Part of a small language model's weights: untied embeddings, 3693 steps.
Each number is 200 + 20 x the weight over its row's rms, rounded and kept within 0 to 999. Layers, rows and columns count from 0. The size before them is the row's rms in percent of the matrix's.

# layer 9 attention query, 256x256, rms 0.133, rows 0-108, columns 64-127
129,165,212,214,181,190,229,229,204,237,209,241,180,182,240,220,201,208,213,179,210,220,236,162,221,205,180,178,197,199,227,201,183,235,191,230,172,193,220,204,199,215,217,208,227,212,193,191,178,197,174,210,232,192,178,217,200,231,181,196,220,226,174,190,209
093,198,201,223,189,220,176,220,210,226,178,163,180,190,213,212,197,210,187,196,195,180,194,213,187,194,228,190,203,218,194,198,184,213,175,220,194,215,197,190,215,201,191,183,178,194,197,206,234,182,174,204,187,172,231,174,227,174,207,234,161,212,223,193,180
095,207,198,194,206,186,194,199,220,206,188,231,192,205,213,218,225,185,229,194,216,198,178,160,213,183,154,161,185,168,191,233,199,214,218,208,177,178,168,200,207,243,190,190,205,199,203,207,194,204,216,187,225,188,165,212,167,197,211,189,199,223,162,183,212
082,210,193,194,206,235,169,244,189,219,161,237,194,226,210,211,207,187,212,184,207,197,220,211,173,176,183,228,173,201,226,199,181,187,198,208,202,230,197,223,198,207,213,207,173,214,181,189,219,193,200,191,180,185,206,200,176,221,225,195,211,214,185,186,244
084,192,239,229,221,191,199,211,166,187,196,186,190,177,212,199,194,172,189,221,220,201,224,186,217,194,182,213,204,179,224,226,219,232,217,240,211,189,213,186,191,213,205,212,217,194,219,126,201,222,189,223,207,195,166,229,190,182,191,188,232,194,182,169,228
090,184,225,206,209,226,180,215,192,212,193,217,173,209,191,225,214,213,197,195,206,198,152,225,169,214,222,200,195,172,200,161,222,186,196,201,232,180,193,204,178,180,224,218,189,195,190,183,218,208,209,210,199,212,223,189,214,211,207,178,182,191,178,217,201
084,213,213,192,213,196,236,199,172,181,199,199,189,225,194,204,194,204,202,220,220,206,174,183,204,202,173,210,218,225,196,209,196,246,189,259,204,194,210,228,196,202,200,226,178,208,231,227,201,219,186,192,175,192,192,199,203,177,202,205,200,198,230,200,196
086,191,202,206,204,178,201,224,235,182,190,170,234,183,209,212,214,219,225,184,203,216,201,187,230,201,187,165,186,208,217,208,203,220,169,206,176,207,174,222,212,205,208,182,161,193,183,182,222,204,210,202,215,205,178,219,152,204,208,191,195,210,201,171,239
088,208,170,185,218,191,195,187,236,200,215,180,215,193,183,194,226,200,191,232,206,182,155,172,223,185,214,164,208,174,213,229,225,153,197,226,201,222,159,212,206,197,196,192,234,165,223,196,174,206,215,200,228,178,220,218,222,179,185,233,231,166,187,176,232
083,223,220,180,188,236,200,226,175,200,197,221,186,206,168,194,182,229,187,172,183,190,184,202,207,202,175,195,207,155,215,168,205,188,210,230,196,177,199,212,199,218,217,232,207,172,196,210,164,200,200,193,202,184,150,191,203,204,219,173,196,206,176,195,183
088,198,228,183,191,166,212,205,236,227,224,182,191,170,211,185,221,213,203,228,195,208,205,191,182,197,201,186,171,179,216,198,217,188,200,178,182,180,223,203,188,217,229,192,187,185,156,182,210,217,178,194,182,205,189,212,195,204,227,200,202,197,185,213,157
097,193,214,193,199,231,225,183,171,191,191,214,206,206,181,196,196,189,156,190,196,247,201,177,196,179,177,172,218,215,205,183,180,229,189,202,209,212,229,183,200,224,181,199,205,202,198,165,210,198,211,177,231,202,183,198,194,215,210,201,185,213,181,212,202
086,239,230,224,208,182,190,200,208,204,207,169,201,225,200,177,227,194,209,225,215,172,189,202,206,175,206,218,173,193,171,193,215,199,173,153,203,227,203,218,188,151,217,185,202,199,218,213,229,209,191,202,202,199,226,206,191,195,222,199,205,211,245,202,195
088,194,200,195,179,160,203,194,187,200,205,246,166,220,209,157,181,218,180,209,184,185,212,204,231,218,212,195,168,205,176,188,196,189,204,192,241,208,176,189,168,237,187,180,223,204,196,209,216,195,208,190,161,194,210,226,205,219,216,180,202,185,213,219,189
085,188,191,208,177,218,209,226,212,171,218,198,174,178,213,179,179,259,192,182,242,178,189,201,198,204,184,196,211,236,200,218,208,200,185,182,181,185,148,213,211,164,206,167,169,198,191,168,188,227,183,197,195,193,195,210,184,219,188,213,200,195,211,203,218
091,223,194,196,212,193,232,221,201,215,226,238,210,234,198,212,207,191,191,227,229,183,190,206,201,209,219,212,181,198,174,186,221,177,210,218,203,192,191,223,182,239,207,189,165,191,218,172,202,179,201,206,190,210,240,163,186,200,229,177,207,197,194,243,179
088,188,191,176,183,218,168,223,225,191,215,233,195,189,197,204,224,197,163,242,195,182,184,163,228,207,202,177,232,220,211,239,200,170,188,212,195,207,171,225,217,194,203,202,173,217,223,173,208,220,222,195,197,203,189,205,170,196,200,222,215,167,186,199,195
095,209,133,208,163,189,173,182,214,200,198,194,191,196,190,211,178,218,221,200,190,224,214,214,184,188,197,161,235,200,226,241,199,224,208,226,189,193,228,228,202,217,195,168,213,161,196,189,235,228,198,201,194,169,187,178,195,190,166,220,199,192,188,202,194
087,223,190,186,222,193,203,241,183,208,175,194,234,185,227,236,176,210,202,228,203,225,194,211,189,185,178,250,195,227,164,197,223,211,192,209,197,183,216,235,170,209,185,206,171,208,227,232,232,211,222,193,164,201,188,184,195,194,211,216,188,195,193,213,206
093,186,235,207,191,210,194,186,217,226,235,226,195,184,228,225,203,182,178,191,185,225,213,206,202,163,199,214,196,203,203,210,212,187,235,234,173,188,214,170,200,185,199,198,206,193,194,213,179,205,202,199,184,169,205,196,189,204,196,222,193,221,256,205,219
102,240,183,183,194,192,153,181,181,180,206,209,207,221,200,170,246,206,206,194,200,183,239,203,201,184,229,182,217,237,183,178,173,209,212,192,205,231,204,190,215,192,187,205,217,184,173,235,210,179,187,219,180,182,184,184,214,171,179,209,176,194,198,190,211
092,199,187,212,220,173,188,201,177,201,213,181,194,215,196,198,174,180,182,180,175,192,199,198,210,211,226,196,221,172,198,209,189,205,202,239,197,193,191,233,210,190,221,180,198,167,178,205,205,194,170,202,217,203,190,199,179,179,252,204,210,256,223,191,209
092,195,221,273,190,195,175,145,224,212,227,185,208,181,183,211,164,201,171,200,248,208,200,231,198,230,199,206,185,186,213,192,201,221,221,210,181,202,229,185,184,204,213,198,208,186,172,202,206,225,188,177,147,211,197,190,187,173,221,183,195,215,184,190,186
091,193,205,209,200,224,186,221,194,214,226,206,242,198,210,172,212,217,226,190,213,216,243,196,184,225,207,164,187,192,175,175,179,223,204,198,225,213,183,166,226,147,186,189,164,177,177,193,215,187,201,206,213,210,244,234,174,214,200,219,196,187,245,163,212
093,188,243,158,214,176,211,224,172,194,214,212,154,193,189,254,200,205,204,233,199,188,189,199,171,187,188,189,197,198,166,212,217,188,193,199,163,193,180,171,184,196,196,225,197,208,181,204,170,222,176,230,216,201,208,197,188,219,199,187,220,169,178,195,192
097,145,204,196,224,209,148,220,200,212,189,190,179,212,201,203,171,201,183,163,212,206,199,197,226,209,213,229,230,203,182,195,198,188,233,190,204,237,223,202,178,184,175,208,199,192,185,199,224,207,187,206,209,184,178,215,196,197,198,183,212,229,169,194,196
094,189,201,203,200,220,247,212,209,211,210,195,189,226,187,228,225,169,207,169,208,185,204,202,215,209,205,206,213,209,231,229,197,211,186,205,220,180,211,179,219,241,196,155,196,218,214,198,188,188,229,200,208,219,195,227,201,216,227,198,164,191,209,204,184
098,189,218,217,214,225,198,194,155,180,189,195,216,182,195,206,186,180,189,199,200,208,220,179,216,200,155,222,174,170,208,186,227,217,157,186,199,190,187,227,225,225,183,219,230,214,192,194,160,206,180,156,192,195,216,217,165,170,164,208,191,221,211,194,222
099,218,187,202,212,214,192,250,180,221,205,214,172,230,191,201,197,163,184,205,207,191,206,176,214,203,211,182,216,220,238,193,196,206,216,205,194,210,172,168,229,204,213,194,217,194,186,148,228,196,200,235,205,204,212,183,246,177,224,225,192,234,212,187,173
093,217,174,211,171,209,230,202,198,241,199,193,197,193,185,192,181,204,210,203,204,215,194,204,203,214,241,201,204,245,188,175,195,221,185,174,199,193,200,218,181,191,211,208,212,216,205,177,202,191,203,186,216,217,200,223,224,215,214,180,209,200,215,218,151
101,181,176,202,215,215,191,221,169,177,171,217,187,222,188,172,188,248,184,184,212,198,189,198,165,195,195,168,206,174,172,190,149,190,194,158,240,176,196,182,182,144,215,209,217,199,202,180,213,204,202,201,244,207,209,206,185,172,213,224,182,218,219,216,224
090,207,184,193,201,176,196,233,209,163,158,197,243,208,163,185,197,186,195,204,200,217,214,208,190,214,165,225,225,223,202,221,218,174,220,204,253,184,219,212,221,162,185,211,233,201,202,246,178,177,220,179,187,196,197,196,223,219,168,210,205,225,189,189,226
085,182,223,217,206,155,193,222,184,199,231,244,221,190,236,259,194,173,208,213,249,173,232,170,196,221,194,204,185,189,190,200,215,215,184,204,212,196,183,217,153,228,165,187,193,201,220,231,258,199,168,169,204,198,211,199,212,203,207,194,168,192,201,189,169
088,209,208,157,202,198,198,193,200,209,181,186,201,209,201,194,196,189,178,176,200,176,178,229,208,178,211,204,204,218,198,197,198,195,164,192,229,195,201,166,188,215,206,174,186,176,227,142,173,198,191,204,235,184,226,200,177,208,248,228,171,164,182,219,177
086,181,217,198,198,206,174,203,215,155,219,207,198,154,191,188,198,185,233,204,213,188,195,188,188,210,219,162,181,227,196,228,201,183,176,195,179,232,200,191,221,210,233,185,193,167,187,215,258,202,181,208,224,241,189,198,193,161,195,213,211,236,203,202,201
088,219,204,203,230,191,208,232,193,222,192,214,208,164,204,197,198,218,237,169,207,209,183,171,207,196,199,211,167,222,200,198,214,211,182,220,204,196,214,231,230,190,217,235,230,193,202,197,177,222,213,212,237,201,198,213,246,196,210,183,186,196,205,203,222
098,219,176,192,169,218,219,186,195,203,233,193,193,231,208,210,203,208,177,195,220,197,198,205,218,188,216,200,207,171,203,211,182,225,206,198,207,214,217,241,197,179,186,199,174,173,204,203,179,195,214,217,218,197,223,203,213,192,204,206,181,179,202,199,190
077,169,175,166,210,226,212,196,220,201,205,178,221,217,215,213,197,187,211,206,161,229,209,232,189,219,231,225,223,186,200,237,171,206,201,187,193,180,193,191,222,236,181,195,202,184,197,169,192,243,192,176,141,162,190,209,192,188,223,244,189,206,215,209,201
093,194,214,190,175,200,207,223,186,154,200,177,211,243,189,213,216,201,187,209,160,195,215,211,177,227,203,181,225,229,205,224,183,236,235,207,222,222,154,198,155,196,182,200,187,188,191,194,256,224,211,205,187,165,205,189,211,197,219,184,180,190,206,201,198
093,206,191,214,224,214,241,203,195,182,175,191,253,174,212,193,196,147,198,232,198,190,186,209,196,215,190,207,202,201,167,189,236,187,207,211,162,186,202,192,213,213,222,203,220,207,210,172,240,236,207,163,211,196,173,216,228,189,196,181,217,221,210,169,175
080,222,206,191,178,202,194,236,215,229,223,171,185,214,186,228,201,201,178,203,218,153,167,164,187,174,217,209,200,193,239,224,205,209,203,216,207,194,202,209,186,211,197,194,163,183,205,218,199,194,225,225,210,236,190,183,175,203,224,210,198,241,180,204,208
098,209,187,197,161,214,181,225,191,178,221,170,199,216,177,199,182,228,156,173,201,187,209,166,197,200,230,191,197,182,168,222,201,214,178,232,231,216,207,222,175,169,222,178,177,192,232,206,188,220,198,222,202,213,205,200,219,173,216,190,183,187,187,210,198
093,194,210,199,187,184,229,157,211,190,178,201,164,184,240,207,185,202,236,190,204,230,185,192,182,197,240,192,212,199,211,191,199,214,210,207,166,195,198,229,191,206,196,204,234,195,172,154,189,227,210,207,180,211,149,214,204,181,204,211,216,216,228,208,186
093,188,203,211,205,197,244,210,185,207,204,210,188,148,222,229,184,211,201,209,201,183,214,170,200,208,159,208,201,212,226,195,213,205,212,184,202,177,208,218,188,200,178,185,192,191,229,219,208,190,189,221,210,227,162,178,187,177,208,236,188,191,172,181,178
096,230,227,179,227,210,204,207,210,178,203,219,181,178,230,214,197,220,198,231,191,216,209,203,162,176,216,203,205,205,204,186,176,189,246,201,195,198,187,254,171,167,175,199,202,211,197,216,202,185,179,193,220,194,160,200,203,146,194,211,190,198,196,196,195
104,193,182,215,227,181,213,238,221,206,179,175,212,198,203,188,186,175,233,223,195,193,214,222,195,230,208,189,214,260,190,191,196,189,185,194,195,192,201,210,172,190,211,201,183,179,204,172,193,208,189,154,218,186,225,180,156,200,193,213,195,197,188,216,230
105,196,203,173,173,185,195,187,246,175,193,207,180,167,217,198,209,187,229,205,191,188,206,194,194,199,181,209,201,208,160,194,202,204,241,214,206,221,211,208,191,277,242,197,220,207,190,175,226,224,209,203,229,217,185,197,199,170,191,219,221,198,217,229,210
106,186,188,189,232,224,204,208,166,223,216,193,208,159,185,181,213,213,188,165,190,207,225,228,203,169,212,197,179,186,197,202,209,204,214,225,204,213,213,183,218,170,179,218,184,174,220,206,230,193,188,214,198,186,211,186,200,263,194,207,225,203,218,209,194
096,177,185,199,199,200,184,205,194,197,189,254,205,242,219,222,216,239,197,200,210,189,174,218,192,203,176,232,219,212,225,199,240,219,210,213,198,175,194,221,210,157,168,177,233,170,207,200,190,177,218,202,199,197,245,185,177,197,170,185,225,189,207,183,209
103,204,191,216,186,185,209,188,194,182,222,165,261,169,156,244,182,197,203,179,253,193,183,204,173,190,226,222,201,193,179,163,195,220,210,215,241,208,201,170,198,195,190,195,189,174,201,182,179,206,169,202,199,201,209,223,194,243,190,227,192,190,176,172,199
107,227,221,175,193,176,189,217,222,213,203,174,214,176,221,219,217,208,183,217,178,194,231,203,213,167,190,228,156,202,214,216,207,222,169,188,221,187,189,184,181,207,204,224,228,215,210,204,196,193,234,168,196,224,209,180,175,215,212,179,220,190,206,176,233
092,228,199,227,182,205,213,188,189,197,212,203,187,179,214,220,175,207,232,200,191,177,171,171,203,191,206,168,208,194,187,171,212,160,188,217,232,236,210,210,215,175,210,213,192,202,197,202,202,173,216,206,215,214,194,223,218,170,205,180,185,183,223,176,176
100,191,208,206,207,194,252,209,227,205,193,196,160,209,202,179,215,216,164,213,179,222,233,198,227,195,190,184,169,199,220,203,211,182,216,210,179,206,208,201,226,172,211,210,220,172,192,203,168,176,178,203,218,215,204,160,204,180,209,192,208,207,165,173,231
103,192,221,179,181,180,225,191,173,171,194,206,233,195,184,199,210,217,223,205,177,211,180,192,214,213,213,226,205,209,183,199,207,196,221,201,249,209,226,183,197,218,235,203,212,199,201,240,164,220,189,224,229,184,158,180,196,199,212,216,198,217,190,175,196
100,165,209,169,209,191,223,180,202,198,210,202,223,204,189,247,174,193,184,196,193,185,171,168,169,178,161,201,168,191,193,212,199,202,199,192,190,196,181,196,176,211,179,218,194,232,162,204,173,215,204,209,191,207,177,185,170,152,210,229,176,190,186,194,230
100,175,161,185,209,205,215,204,212,196,184,202,167,200,217,169,187,202,168,201,198,200,204,196,195,197,167,200,198,197,214,193,201,173,203,222,160,232,193,193,191,211,168,199,210,220,238,170,186,195,209,203,202,197,182,190,189,188,175,192,214,211,179,195,189
106,142,204,154,208,226,206,217,200,196,196,227,165,188,179,170,220,160,194,174,230,199,223,178,195,203,190,214,181,239,190,178,187,234,214,213,203,192,229,227,185,217,216,233,218,203,223,207,217,193,208,206,204,190,208,216,168,193,190,208,180,204,196,247,202
098,199,219,208,218,197,245,170,188,192,226,226,201,227,206,187,162,209,208,202,201,174,191,188,197,168,237,197,216,209,202,195,182,199,154,196,188,209,181,221,202,226,214,220,215,212,201,190,178,187,204,213,220,222,182,202,239,193,194,186,167,179,183,227,196
102,206,178,201,207,178,198,160,184,179,206,159,188,205,162,216,228,221,210,217,189,231,188,210,190,230,234,190,184,219,200,210,147,173,215,212,181,180,137,179,203,195,177,187,231,207,196,210,168,192,218,195,202,180,221,205,184,273,199,204,185,189,174,191,215
100,192,203,240,189,184,187,202,183,194,207,190,189,217,153,183,173,170,207,213,228,201,179,190,232,210,224,193,190,218,198,212,204,187,176,192,225,186,205,193,231,198,147,175,189,201,218,181,154,217,191,178,223,158,211,199,220,169,233,216,193,223,216,211,197
099,194,181,232,219,217,159,178,190,184,201,194,193,201,230,209,201,149,204,189,209,188,192,198,232,210,214,201,184,215,201,187,209,200,227,229,221,231,205,174,186,180,217,173,233,189,209,201,194,193,206,233,213,169,189,175,207,173,172,211,215,219,188,204,177
092,200,192,198,244,223,215,215,195,195,158,196,191,180,217,187,205,209,181,205,185,191,212,173,175,220,205,199,157,201,226,236,237,197,203,232,207,218,214,228,183,204,190,176,218,241,193,165,202,192,214,215,167,182,188,194,216,194,194,221,218,208,209,189,209
099,224,205,220,157,154,180,180,207,180,204,167,182,227,199,179,225,202,207,245,181,242,216,200,207,233,205,202,142,172,186,185,203,199,187,207,201,195,183,210,182,219,217,175,223,192,210,192,168,183,210,172,212,212,228,204,212,181,183,197,200,201,202,180,189
110,226,207,208,161,195,186,175,211,214,203,165,195,227,191,180,200,231,222,222,190,212,208,199,199,244,171,209,215,212,231,177,242,168,156,186,193,177,202,200,190,190,254,203,218,211,217,208,174,165,220,204,200,206,196,209,223,191,221,176,196,193,201,171,233
097,198,197,244,213,218,199,201,138,182,193,209,193,209,242,239,190,229,181,193,244,199,204,171,164,194,189,204,177,184,202,199,171,196,200,175,198,195,221,213,211,212,183,175,185,215,192,172,202,203,178,167,208,204,209,175,199,174,211,199,209,218,198,205,174
100,217,196,171,210,161,224,227,178,233,209,215,188,197,210,191,180,231,170,234,160,180,188,201,206,181,205,196,222,214,222,231,222,188,212,163,176,216,241,179,180,185,179,178,225,210,215,218,237,188,188,195,200,157,192,166,233,205,187,219,200,193,203,206,224
086,234,210,154,190,183,194,202,218,227,201,157,241,174,197,148,199,206,221,223,181,195,173,215,219,180,179,208,211,228,196,193,188,212,199,208,177,227,170,206,221,166,236,226,181,196,224,208,187,190,231,196,192,217,204,210,220,203,184,183,179,171,208,207,224
098,237,188,223,240,205,214,170,247,177,207,227,203,168,182,214,208,212,223,190,230,194,200,226,176,199,177,205,208,196,227,202,183,224,200,244,225,229,187,214,211,191,229,203,154,217,189,167,230,217,213,193,219,223,207,240,192,218,184,197,221,216,197,183,208
103,186,187,196,194,200,204,177,237,195,172,208,212,190,215,224,221,178,172,212,200,197,219,206,223,194,189,211,159,174,199,208,205,189,189,184,232,229,190,230,192,209,207,166,217,220,200,181,228,186,190,203,194,161,198,183,205,188,214,217,213,216,221,194,291
096,200,213,197,184,172,192,183,184,194,199,215,205,212,216,210,188,206,200,196,153,188,203,154,198,240,192,186,190,199,183,210,229,158,180,191,188,212,240,195,200,183,182,189,252,222,234,258,217,173,206,191,210,188,174,186,199,199,223,178,199,200,182,210,168
085,204,201,166,182,191,218,182,193,218,192,241,192,205,160,186,205,161,222,183,190,219,200,219,148,200,209,209,219,195,211,211,181,190,165,217,211,228,215,194,198,209,206,210,176,178,204,196,238,187,206,235,189,192,198,212,227,218,188,219,202,247,208,183,192
095,216,181,216,200,192,246,188,225,179,210,197,221,202,172,225,234,180,230,185,172,216,169,226,200,247,173,189,169,213,199,234,210,203,196,233,181,237,170,200,199,206,222,216,144,199,244,205,206,206,219,215,193,212,210,184,177,260,171,199,194,209,196,188,181
093,217,191,226,240,193,219,203,194,200,210,190,199,205,212,215,212,219,210,183,213,209,208,194,218,196,197,186,189,234,201,220,221,191,228,193,201,213,194,215,203,180,181,185,207,220,226,232,203,168,236,175,181,224,173,172,165,165,186,204,201,192,217,170,240
100,181,211,175,184,221,153,214,170,209,206,232,214,228,220,193,204,226,176,219,219,188,210,208,209,183,185,243,189,196,231,246,212,189,208,191,212,159,169,174,159,187,173,179,236,222,214,223,179,187,192,179,219,204,187,194,156,146,223,161,220,163,212,228,188
099,189,203,216,212,202,189,198,198,235,232,189,227,158,215,198,184,193,216,207,176,194,231,196,189,171,182,196,164,166,217,231,236,177,179,195,208,115,170,187,211,210,161,232,244,201,175,196,156,212,205,185,206,166,241,193,189,187,198,206,212,210,195,214,216
091,205,196,175,208,201,200,193,188,225,192,183,188,241,193,212,183,175,183,219,224,227,207,168,220,194,214,212,210,226,194,190,197,186,191,173,196,185,188,187,199,226,188,237,173,204,199,205,185,198,200,226,188,182,170,182,167,212,183,228,185,226,209,201,191
107,193,186,167,212,199,216,218,155,201,199,179,259,197,207,191,202,210,202,236,203,243,194,177,216,193,177,234,183,167,202,182,191,202,217,140,175,166,193,190,235,216,189,220,206,213,213,217,181,213,226,187,198,197,191,164,197,193,203,192,182,184,203,187,193
097,185,211,237,188,184,194,188,218,188,157,209,209,206,187,209,194,215,184,220,256,191,199,181,184,189,217,212,181,234,224,175,194,224,215,193,222,235,198,229,199,208,208,184,219,209,161,185,211,197,227,191,222,175,204,173,191,219,222,198,228,232,179,213,182
090,207,211,201,192,232,222,177,176,207,202,189,235,212,203,218,190,199,165,202,241,170,220,211,222,167,179,158,196,225,199,216,207,242,201,174,233,227,221,237,201,180,194,229,185,186,186,212,203,191,204,174,191,221,202,216,215,185,190,204,198,171,236,193,207
102,243,183,169,215,178,190,227,205,171,211,181,174,182,201,208,190,195,204,221,174,194,191,244,208,204,204,158,218,196,195,217,195,194,230,215,194,214,177,230,181,184,222,195,183,202,199,197,217,229,206,214,177,214,190,209,214,215,214,207,202,176,217,183,235
115,237,189,199,199,194,192,185,244,164,176,228,153,200,189,199,186,173,189,204,182,182,218,198,232,215,197,182,165,188,196,233,256,162,202,216,214,202,241,198,228,214,221,184,211,192,222,193,223,194,174,229,202,220,203,204,218,177,254,226,164,173,212,203,229
109,214,218,211,189,170,178,235,223,188,202,187,203,200,205,183,191,176,223,192,222,222,194,205,210,197,199,217,186,192,158,196,204,183,184,212,178,198,195,198,220,212,204,219,197,246,208,176,156,171,181,173,211,202,215,225,198,173,186,192,191,219,199,194,202
107,208,210,185,204,194,179,209,206,225,235,198,197,229,215,191,215,200,212,206,198,184,224,218,190,189,177,232,206,190,175,143,191,178,180,188,177,199,169,173,231,218,215,185,184,220,198,191,194,221,196,158,216,215,166,186,200,216,174,175,220,189,181,209,184
117,245,171,168,194,205,187,219,189,200,168,174,155,187,187,207,217,196,167,222,218,176,187,228,238,193,232,187,201,195,196,187,206,218,183,212,178,191,225,195,214,193,187,228,206,203,201,212,192,205,223,202,184,170,197,189,195,216,175,218,183,169,168,216,210
119,173,181,191,205,196,185,194,199,192,203,154,170,198,186,193,221,182,178,216,212,197,205,218,220,182,196,224,173,168,185,139,218,138,211,231,211,207,201,177,243,163,189,193,181,189,207,214,213,188,201,194,179,154,225,218,197,225,195,223,237,212,215,251,213
108,199,193,190,209,187,204,204,190,192,170,219,209,242,193,213,215,191,190,193,217,199,228,198,179,174,199,232,161,185,201,199,201,203,224,192,221,205,199,226,194,187,183,141,194,163,176,217,157,209,193,197,179,203,169,211,181,195,198,194,189,224,167,195,188
109,200,226,201,189,234,193,209,205,230,199,164,172,217,220,209,181,184,216,227,188,192,215,187,206,184,156,223,197,201,162,186,232,188,196,200,198,207,241,196,194,193,220,199,221,188,224,226,199,165,193,225,155,195,197,179,184,199,192,232,190,229,225,207,216
106,210,169,162,208,194,187,215,208,202,194,205,190,193,193,170,212,127,212,190,220,189,194,201,180,186,242,184,213,182,196,195,188,198,197,205,197,185,229,200,208,211,168,198,212,253,177,191,168,205,182,212,195,228,211,190,209,232,217,188,168,220,175,187,227
120,179,208,201,217,184,213,175,186,200,240,211,194,167,203,171,250,157,199,203,207,179,191,184,205,228,228,162,206,242,185,221,208,226,198,207,166,227,197,176,212,171,206,186,193,185,192,190,204,162,201,210,235,190,199,171,193,181,201,218,213,198,187,215,187
109,222,177,217,197,206,172,220,212,223,238,228,146,203,219,190,171,205,173,216,184,214,202,193,188,175,205,209,197,207,222,205,206,179,190,189,196,191,197,205,182,192,222,177,191,167,202,177,205,215,207,188,239,213,225,190,197,166,206,244,200,196,209,183,228
107,178,198,188,193,174,219,172,202,198,185,175,216,242,190,213,215,161,194,218,212,198,216,192,197,176,208,234,161,213,169,187,223,188,192,213,203,229,203,163,196,189,213,197,205,186,198,221,160,204,234,238,214,191,210,217,151,211,209,178,208,210,222,190,207
111,219,176,169,204,196,202,206,211,210,175,233,231,182,201,168,178,236,216,202,214,182,202,218,142,180,221,183,217,201,203,208,184,168,193,225,230,226,167,196,235,169,224,180,203,193,211,198,206,195,209,174,180,224,216,193,172,210,207,194,200,194,202,202,194
105,184,200,203,208,210,202,203,179,174,181,224,215,198,230,200,198,214,208,235,189,212,198,177,224,188,192,214,190,183,159,191,151,217,238,191,211,212,224,188,226,199,172,185,194,209,228,191,178,179,204,175,215,196,167,197,172,197,197,185,157,186,223,219,198
113,225,197,179,220,181,202,181,198,148,193,177,248,218,208,203,187,204,186,196,219,210,156,173,172,211,180,199,224,187,198,190,202,201,200,200,190,216,212,225,215,213,173,194,220,208,250,207,188,188,228,218,179,202,205,168,187,217,211,219,199,216,226,219,190
116,197,214,182,201,189,212,185,204,192,182,200,186,135,228,179,231,183,200,205,173,207,237,195,228,181,169,211,208,197,203,176,186,232,200,198,184,183,222,183,235,237,222,200,179,221,232,209,197,199,192,218,220,206,189,188,205,184,238,170,201,191,187,198,227
118,226,200,218,183,225,189,200,188,186,195,155,207,181,177,193,214,180,211,166,186,223,169,203,197,215,164,215,183,191,210,197,210,191,180,170,222,180,191,219,194,183,221,207,266,223,215,226,198,203,219,218,214,207,171,212,222,176,200,170,197,202,195,201,184
080,220,240,219,180,208,169,164,218,229,209,220,182,211,212,231,192,209,221,204,207,201,196,179,214,183,197,165,194,238,213,206,214,199,180,208,192,211,186,210,154,190,212,193,210,193,188,196,194,143,253,226,196,174,204,205,185,213,190,189,201,220,200,201,163
081,201,225,192,178,197,195,257,176,217,173,202,212,227,217,193,181,226,186,175,208,189,224,197,216,204,192,203,228,193,176,168,193,211,192,234,207,189,180,176,165,176,190,238,173,219,205,180,185,192,212,210,200,221,222,194,180,179,195,236,231,207,253,226,217
081,209,193,170,206,228,163,212,213,186,209,207,216,223,209,209,216,209,207,211,195,182,210,184,219,197,184,211,235,158,228,174,195,180,182,198,200,231,201,190,226,188,201,235,219,197,203,211,183,165,172,163,173,220,205,209,231,181,187,201,209,177,199,207,209
081,270,191,173,197,204,247,207,183,182,189,202,169,201,196,197,188,205,187,201,185,192,192,202,189,201,158,214,222,168,177,210,212,188,188,205,205,202,210,222,202,202,221,189,184,203,220,170,182,198,201,207,158,242,215,200,163,181,183,170,211,238,160,182,182
081,232,199,213,185,186,218,194,186,253,192,191,223,196,178,214,207,192,204,203,183,215,225,211,227,204,188,216,218,170,191,224,203,210,204,208,201,174,206,200,192,218,214,219,169,189,223,192,187,217,194,234,223,186,191,163,173,187,206,168,238,221,198,208,205
082,191,192,184,220,198,188,211,180,204,180,208,214,216,177,181,200,199,218,191,204,180,174,208,231,204,210,201,202,161,176,195,217,185,242,197,212,190,188,206,199,165,188,209,179,157,164,208,200,224,191,205,206,217,212,214,181,172,216,228,217,185,214,217,174
082,189,199,206,168,176,179,204,211,189,171,163,197,176,201,215,189,198,200,197,176,177,226,229,202,215,224,200,221,192,194,201,154,192,210,222,211,227,214,232,230,229,199,185,201,193,232,185,219,202,190,186,200,213,204,219,175,216,210,193,230,205,221,224,213
076,183,200,202,206,191,221,200,204,227,197,198,166,222,186,162,195,190,160,223,197,206,182,226,189,198,195,180,199,186,218,218,212,174,176,192,188,211,178,208,206,210,198,198,208,205,215,207,201,200,193,223,183,228,193,195,204,202,195,215,235,205,184,205,203
087,228,205,236,210,194,198,210,214,212,177,187,236,240,210,214,179,192,177,207,226,198,195,196,194,198,208,225,178,213,224,185,236,206,210,189,181,168,185,155,215,191,198,198,198,217,195,230,217,199,202,237,184,188,197,202,215,203,202,205,188,205,215,196,202
082,163,240,180,191,198,178,215,148,189,265,245,179,213,206,220,198,168,206,189,216,174,197,177,211,183,196,235,216,190,204,192,195,209,197,221,212,206,223,200,219,203,185,226,197,212,215,215,173,220,195,167,213,189,203,221,217,171,211,196,164,198,199,185,201
091,189,218,228,227,217,191,186,161,198,224,190,202,191,197,194,198,192,180,182,260,175,186,225,222,213,172,224,172,175,226,182,231,221,180,206,240,194,187,208,186,194,190,212,195,213,182,222,204,190,182,184,181,192,200,204,221,186,156,205,185,211,165,196,200
088,185,198,200,211,192,194,195,194,229,168,183,172,174,206,201,220,198,181,180,224,203,172,199,182,186,184,193,192,204,208,171,196,189,180,194,210,200,169,175,214,196,200,235,230,219,156,183,210,216,204,193,210,213,194,206,205,228,215,170,191,204,166,191,182
107,196,236,215,220,212,175,162,190,222,224,248,206,257,223,200,207,198,203,190,235,229,147,194,194,201,207,195,208,204,189,177,184,244,195,181,178,203,187,182,192,200,193,202,181,201,213,213,177,229,205,222,190,181,210,182,194,203,208,211,159,183,170,193,174